config = dict(
    norm='rmsnorm',
    rope_base=10000.0,
    train_tokens=373800000,
)
Each number is 500 + 50 x the weight over its row's rms, rounded and kept within 0 to 999. Layers, rows and columns count from 0. Numbers have three digits each. The size before them is the row's rms in percent of the matrix's.

# layer 7 MLP up, 704x128, rms 0.0843, rows 368-384, columns 0-127
092:540457501521538499443512577522503401504451502524487488514551532559479455522467599474530515390461470601579508409513491568424444470536488576519382545518475498435503496416537522478613547483407432492570516432522513473513505562518510533516459500533432613441493462469544558453518416533550469510535537441489590524546574429483536581441511520506501468530526489493461507618403480380476532467493
111:554490561441585474533421444638496477566451534458555494513511524483417526479449595478460458448426425580445563568555516387535519481493439507550485542496532530533509551505477423500453553464529506462509579532483496522477420547507458557418491521548498519412502549557584543547421503465524454599478467549509473456485519455445515471520563496503601606543459511478516366502495379493495528543493
094:451517474454543374550501487587516609456508460477518442488485582488518605460499483523386491535477555545432518540438525446569505517422530464444564446535458518551481543557430499534559517491474525563462475500507499452473527482518435460493447583480523553485554437514518592543566501490536424577576481560506520494590607430486411491532445556439539499577555455448454489436475372449523469557473
095:461552473501561529523466488436565592493462537507458454517465520592525534538547441557448491473566534492523541401446566521427475522492483504505468571454511427570487562564560470496414476550510515523532493514388525468457437459502457408470516499501425593500489501598618436517511486395447487546530518560539550523397592487543596397422431480490445501588498572450471487448478506494495447556531
098:557567539612554466496536454571522511480542495456602461533589532550429511437461374503452516513414468479509562489492475427590548472387568516440447425514528486594506461527445515429456544481534541429455527537550535527526453538514502449457463461480593487534431557503480541471494553498549565475505496509431505557505458596525443481477429499461529506511447522453438490635372459513568487486480
103:582466582523545521531522476493483519519482545450423475559549507433431483400421465587507420522497544469571532440467510493551531460432488513511473492509398439523530389623470500452407533584546495575525467387439558513509480492558490433427441474553467515466440514484547476373534499464523509446531601539541477496470603479428470470490542499498554513584488464440491510499443498488418504588544
094:467514410576418570420483593454491578481530481563600480517466543458458475500526551585606506530531508412468428597526489392541517498420503508564561483542542492518505556469525576528371400445464536494513426494468540490495527429484474497534492530453446477465415430578542495587380440541433508493504503514463528516509566404496508506545472477477484508416504571437517479492486478461539518555455
098:478492537574469589587507426474468550512574521490560519414472482435440513506508521551457585456472598446603485481517547439543456411516410445471499528495463528481496578525431494524478486564590508510530533567500446440459549547546435456482505498528553472625449495518447567495547498462570461602532519572518500437450498465509539543458471535564545580621443529558549525471448581428437498433534
116:454443633447537495499459501534456412608506463476428489516607553430399547478450482479499532501513512505490485528507618465534555522489569505535466620451401415547485591490579478419468499511557457474506445491381551518543389474515432503490436465518417444499456539437498544480447527485451537518561431425525445527548514477514441501472464555499511517534425496460479510518613507527494440491533
089:494529496523574526560556485485565479512535562606324459438503524391514434505444611524462470396543522587529501477549529517512535488369447521507498369563517497553461467570550474498451510396389554572507445462571490493499509551553493469509501631494542520495584602514550509475509480501552563520439507515531527523473486497466519482454502460516522523456430490510492517432556495477469480519504
119:596560489526607529524512479473478495382558502470553474511567530528458481473484526594491581487553485537478507513466491358546557573492460480485461546401558509508357469469504568558490455507437537518449531542568433507569437515576504470492512515477418525543577561534463442561438486484521499446517458548520602517507453549530503565514530430416465538560535454577391524473464517506444415491440
099:526575623543545455572458437484486469422508511570501480398554434557508515504437474534421394459490407536472510552579545508484509481538486527446579533462480593436540476491597463545510530604505607551540537488486516535380485576486594443526495512542502523497512531385471454536535522480482448549526523529488457476392544439560482464558482495497509554563419440500495503480461557456538479563564
112:509543477491559545527542589467486580384455535563485488485487459507500408548555432453605541542497529461444480583502487522561445588557448471489559488602541405473459536496545459506361554492443509431475517497540511540526462600468604550463530519493513460461488485549468568477482575506497393583445480410446405505536488503560465532488506426520558587468518492461460486501542493421549554488454
099:431467519472435503484484384508508495510472552453495515540478563467476527468537493537521507433552508563583533477538446383501519501461486525467549570455567485497496556424450482517561526464493577472584492536455504477499530557516518623558461507544456583532551433368420453508476375519447414507510409491546454491483467568535457561538448561627458482466559459511546416517547499416477524601485
100:579576440497482438643455445459518562479554494533463481510506449411478562531559547541446549472584489441546533556513516496460507488531518450427558454504489487463542445573503535434529560512583576451553506599497425453493498500433508465525403382420437530608472551409521459429465540412555510519516501529487536532502561468455534457466437532541486592535463453514448552495505473428459524515586
096:440499598468513439493487555494437457524566507518463523513511459565431468431431538409438485571536536547504477512468485529464484566518503396624433451479513532474504534407474514490635504514533509422479465414570508484520551446497538491518481488519405561497507496510468568487426587416551553551612463480526482439567542567513531410483549497504574630452472558505536538492457496558412544462493
091:522472558484489467484523524452511582526553466510498482500449452459477449531467465596533459520503539491472600472525471560480451428494573551528554453414470444532578591553514480436434556606482481496461462545477539503390494499552548561593592438559530546448532542443464571520454451458529446596499547429514532559402452518433490422532497473509516408407541481532553503492400437418543529567542
# layer 7 MLP down (transposed), 704x128, rms 0.0845, rows 368-384, columns 0-127
088:526516475496505492490485504538476501476413449528498497526492503440615546492537459481587425487506471527457539424499510464486535505492571496579416523521547390560482527503492506519415492449443458511455522432463472561522381448483468451529438574482488428538476530576541486468442570519570568409462523532593496406489519573410370544605507486405556441409530506494516507504519517620444470544545
114:574522627501352544540518484556463487559466433480501495526518485448510508469483606512468494476408519593469520609490524510488518542566454522524423494625463491515557401534415472607555455512486457444498480514493524487408472457435543468459515587533512471486467457439493552489437567571516548625438520496503500462562444513500456486438495500499557544478515461554455501502609394530535471467506
101:543506454459550431460515518524450437556486538505455459525417519435528531538507535515540553532518549550476518458500509504565629512383493465523405411450493532575514562464505444474494547431463452583509401430470498566482477542508448518396517573555533514454562514520467521445526388398530555468504416470475493536412424522453436490612497636426446513539475457496515502510489483552547501465552
098:496513430503412492554520583516471517499512428571502505524531540484556397502527488491500491397511416554589450479520515581534619498502459602533456438522430474455493514463604485529518444501551473413376490556440462415469553488419582516546537501523468490441576578444464500415570544498523461532436454453517461487524465464586482524469542521504383429522469486494482565550546533494466533462409
097:563494438486503509488487556479563557467549500442508476493498484480520457430541526443550571465527556547457466454578414497525540527406413558532497417478567422574482376493499501465577583482543498492512549520539463550493505507487473593511483564512502545504544551571514462470470578534515504509516417653469567552404406490412483425582520520587485529444507515480466556567468499503516457397404
097:508465573516556519550478519450428507483511473524458489569493528601516527412524486514490430508440530504527547510405467519423490564574377436471546507526398502513565537508447497489551480457580470482419515492403604526538538510512492402543497554436576462482504492546457522537506531488572474423481594563562439491484547446461526446481587585482544555576497483579589509413516462390418509511487
093:508503532526534490563527492541549553526418493474524497504486449602448436434438566512538518450578514478553424589411530478504371466471481547476438502551466541468464524547604475529512494493503514434499468453524497551484554449517476519454548491487455545476479575549442482504373577510514472538503512469472515438534521480522512493488500479559216593473461500481520473539554538481531488492531
090:506555564515470476528564570407558582492472457481512500519428394472487506577565497471531510458549442501439599434426440481448419516471526488491466494476450518476500594505447511450552561528520465544504523495463476586569556526521504384419481465500484498453478508549484503560400560493514432532581502544553525502543525470333500433472510476424557646510539457553493538516449515581539432486535
109:563580480420473569406519497387528554419412602546435506534401479549578511474486519460416403549469458560454517461517460496407487521519484494497556430548543489466569480542464505526455470533426490565498520550645461508452476460525476495473539498514566557504496503497507526503531492526473421482453575496497481457526515526460532499509548497505317480515557437535523496445347490537500522529502
100:468474449472482482627533413435495438494452586498545437537466474528488437462568418484510493500488449557559466502563540505505509494453436557523590422619457476560437464552502502452531507544493492532509494461572529482561520452541512515573602439551502426498503486508443521536466545537546436532549473508452509548448435617472551519430503424587640469559518540579519527472493487486408413467427
096:430505437425504506540480595473499550546608552524506556478478533474486539524479507508581519550490544458543460476544543526516496478418548517562537483566527503508492418590521507482509476560511505445465482426516602471482582509506432450491446563465489454472514502371586566396571550545474455605500533471515476486592493443562456506476467519565531549543472490515545466558573599375533640542500
124:472474473452550479503491522435491511461460545485470475449517571437495506442506432479515534486474531502491594545551432398466565522467495454474481507549593487554480573517468504476477443433499564504462506498544571521446516549483529550552501556508498497549541499535501494479483583497467528532465478544516526557566473526548467531533555492541852533452467510474489565483486502501518514558452
099:538431421484466504439529532434510505489616492557526463504628593504503508544521570480418505532428547570529424533596545436503485549510529463481533462541476488443486534387459500484583471496500610463454460417567543498581522568491525550566534523479535484501509484410497480469530439448443494493501507440502572463488473456528560414458467448529643398515436451538485461508418426485442517541470
093:499519546529492595470570517557534502452508475545498515536493415472550465534465507450459496588469481465368456541537401518450488553450502467489452474563474574396574580493588480463480552510406482551535500392426513595552476513524481409525514497443490506512443469583463476526529438470469502569479528470584491499541518455406463486499611515476644487514529544498434460490461538583531417560548
093:535534525438488470517494513560488417510471453515506374454446522526476459446502502558474534564500444482434517422447520475381453535506537482446515487445368422460544420455550543503589493518568559474441488587503394453499496510552534461474423514477525544530477550496579490460542516464458551581529491494477564448537535470507521431590473553539625419511555572460498576546393494469520517465403
098:464414523430554471527500572496446476365527477487551498488485521343559447534422526461512429479401519397552512461579520574512565564486454478565503390541518461471506449453532479563519490538459433501508510583457442478468544543512435546464539565555557509518483505456511491523508504531486537512460442381507454480462446537458418529502544409533427496361486491515585523472514514488554450469440
102:471535508425500551452500459501563541522499426488489469457490487512520544563537514543493374484452540518478519486517433513371516496413448635444472569402501520446439484508493527446597435511489491511484510506475510441549468500491424510471536494564546508480493496534470409672437527412472484609484496529469570455462475421486478485374454546456392465538450506543471502471456602460512456509509
# layer 7 MLP gate, 704x128, rms 0.0843, rows 369-385, columns 0-127
098:451538428564479488489549525460487462411511502495399545545486496543539498437410459544518483531518520503508385507570480537502541487485447479567475479456494508471460485471616525592492522456484478539492592462534457494594548415506525463584478379570516531534551491447494521397489525523532460401477442397586552419539450539476538483482493452494467447505604518478536563496490529359526412455426
104:495480508441519549431395486480595439434502540549465572510369483551536501542528429356514580434584505502485521481495438474562522504542517513383461546486557427498563499474466502483413538462438442575610400514592410466491465444452492478510596552470494487449486454487433530510507545527569518458447478492521451495502415520550530487530483468506538452438492555523566516468440521572539534467561
094:488495526547576510529421390472465524514362574521613438446456465529448478396463468515504557464502463517499434523440527457461556399462390472566458565501407518514471581506554419461471545456531430552569510482530476526466438447447439505490483507455597546513530500561582545462467497466565516467513547560559521564505645433512480512527482567499515571493474540483497448484549540435504506530465
101:480486445534533492430513576465535530574536460398496504486511507422487554547515465476501493489472413506554499529419530549579534483511462507430565503531510419571478481515442455452527560534498574561462556466518598504436517505453491540430519510424500492515429553463519384454515633547458451455529478547494518473468473445461479332560517465517436489401405598577462516434556572535482499452541
096:462551470529486477469570492427442478412475496584576458610495487467524560540558587479449528542550435462421435523455537509474497515414408383468521549469573505407488516421524383453472482625492604543404555571506479459480438524588478490488573404510494490525542461506441511485498516524544475531540463469456473469491403490491527475536445435484464490556494462560533504564466547554500552474442
091:508569550451512572402534525559536469516417425551490549519523446504520536603544433545526590554533503451483505351536509529490613503481522496476446460565514471498507486454547509431504543490564503484533409486460559431507486449586492527564451537543458546456424503459465425493486507524480539463456562540557417588464508569443546597594455531468444490538584469411503580512452482495477576525429
098:507487570559525436514561431508473471423431548506423552574515491568478441502512448543559511482523488423529400589454515533606489407399396567474557487516595541484430479535448462535401511465468566556570540512575535552517579504429539604549527528505460551446535518480493531410542463534523478521439494429554533422459470554533477502480520444528462514415565454506498496501534531395509485463541
110:473523511532507522510527431587519462511574419463504501475641507515472547585522476498585554436493490441430502513488478569604525534482524495474426554498431479487370533427494452494541531520552492441457413477433609451535554561515529473571486454534424489499554473503468501521414538480500607544543395429546419493449488440516493521402473453494518528445460470441480493616520486399465484546495
088:474477525530476501510393617508498568495546401396542356562545492509547527584426554510643568474546441488425492429528447464565539484543484414532545454472449517591467551483484505546483456633512492427500604506431494544442483471507424539490561497483532435499437488448492487521421506548475460496500438517431500494484479528512404523520496476455531488538475538579482495522409504495472511437487
124:539549584555535483465527459449441441505503559469546450474553528521461482333496480536496567572536469497392495572494405482576506439453563552515452502477461546507470580498435490559553499451430543599435502529533465581559551526522491473430398520458498496560541474534527445500495479499529533378467428468531479572513438533485481465480392551443556499517458514467481556519378477509534414555457
090:488515407500505487507514586561599487508446464393519484506512529501554505447517456356563599504597529516520543527519473422559587558525438456513420533478558557511477533582541525398477433392571527467453458436492551529512516520511481479498470511445535470536523424599448546445428561459482610481448447463439509535614498422486469492505578428436477531511527483486508515544496512564506554513522
099:543479565509460408448447541454434459466598512434502465423528540468646563426485560477429510484457568432475472476450471559504544483539540446507504504481477513415583523558480485513458536502449425524452511466600507532538561480421452573470501489375574493395446527476597508465485442495463497420489465440543482531574440459445511464477462506507523450538444511490496408570523537567434400530493
099:506456530492508579434565530556457510500504501463411438470499511458433472506445516541480570622423490583409530498471516573412498469469526483531433513573471448418493469507529548464468509544481416562485435419554506589510517495550519486539483593547523437613585558484520508458559535466566446466528523473519504531538509501384501572446573553356512484533541496561464449489462498456464465623508
087:522570572546495524497458506519578463410503425458485480548451422454541426489435593631476525537448464547507526496463518509547567492537491589469612526562470457415554492498477514509521431472635510452388432528520511507569555494547444486452515483469521487565488594552524522562453414488460503499523421503490496384478532527473542486465491596512460536505502641479563552471432478464521483467543
110:489480493503391494535514493455476510564491479557471568521598488581591494399571521519476483473524488600494487444424504515524529444487502481500510583545531521482617413545420444456438590442521558456386527451437527577470578472489437516526451370454486459461415472456482536549423540495505502562521502485480578538540450517504498517526576504426539457518464492469412401493562427455569491518521
099:570525540472507442584503516499577471558470421583533520485533527466439535519436540535407505496463532394483451526528457453518567425392493504490471472426464469488449633549528492464443574502441442537524503541384565528629521572477519539475474425473583489566517478532513484532479551468438581566526510437521503484503425482445497585551526462433488529540493466483460549494347484485438481459521
091:528548546525569432504445492508577419556425528427519507576482469407412516565444493520496390505459419561538502460540610545509535450553408496489556475514513465554398551511537559508522582616576568572528605489507474494518506507524520462464397509451454498597484482573452447490505575546463564542507533477516529514569492460485440559495504585512579564481494430475566494503539529451499499472561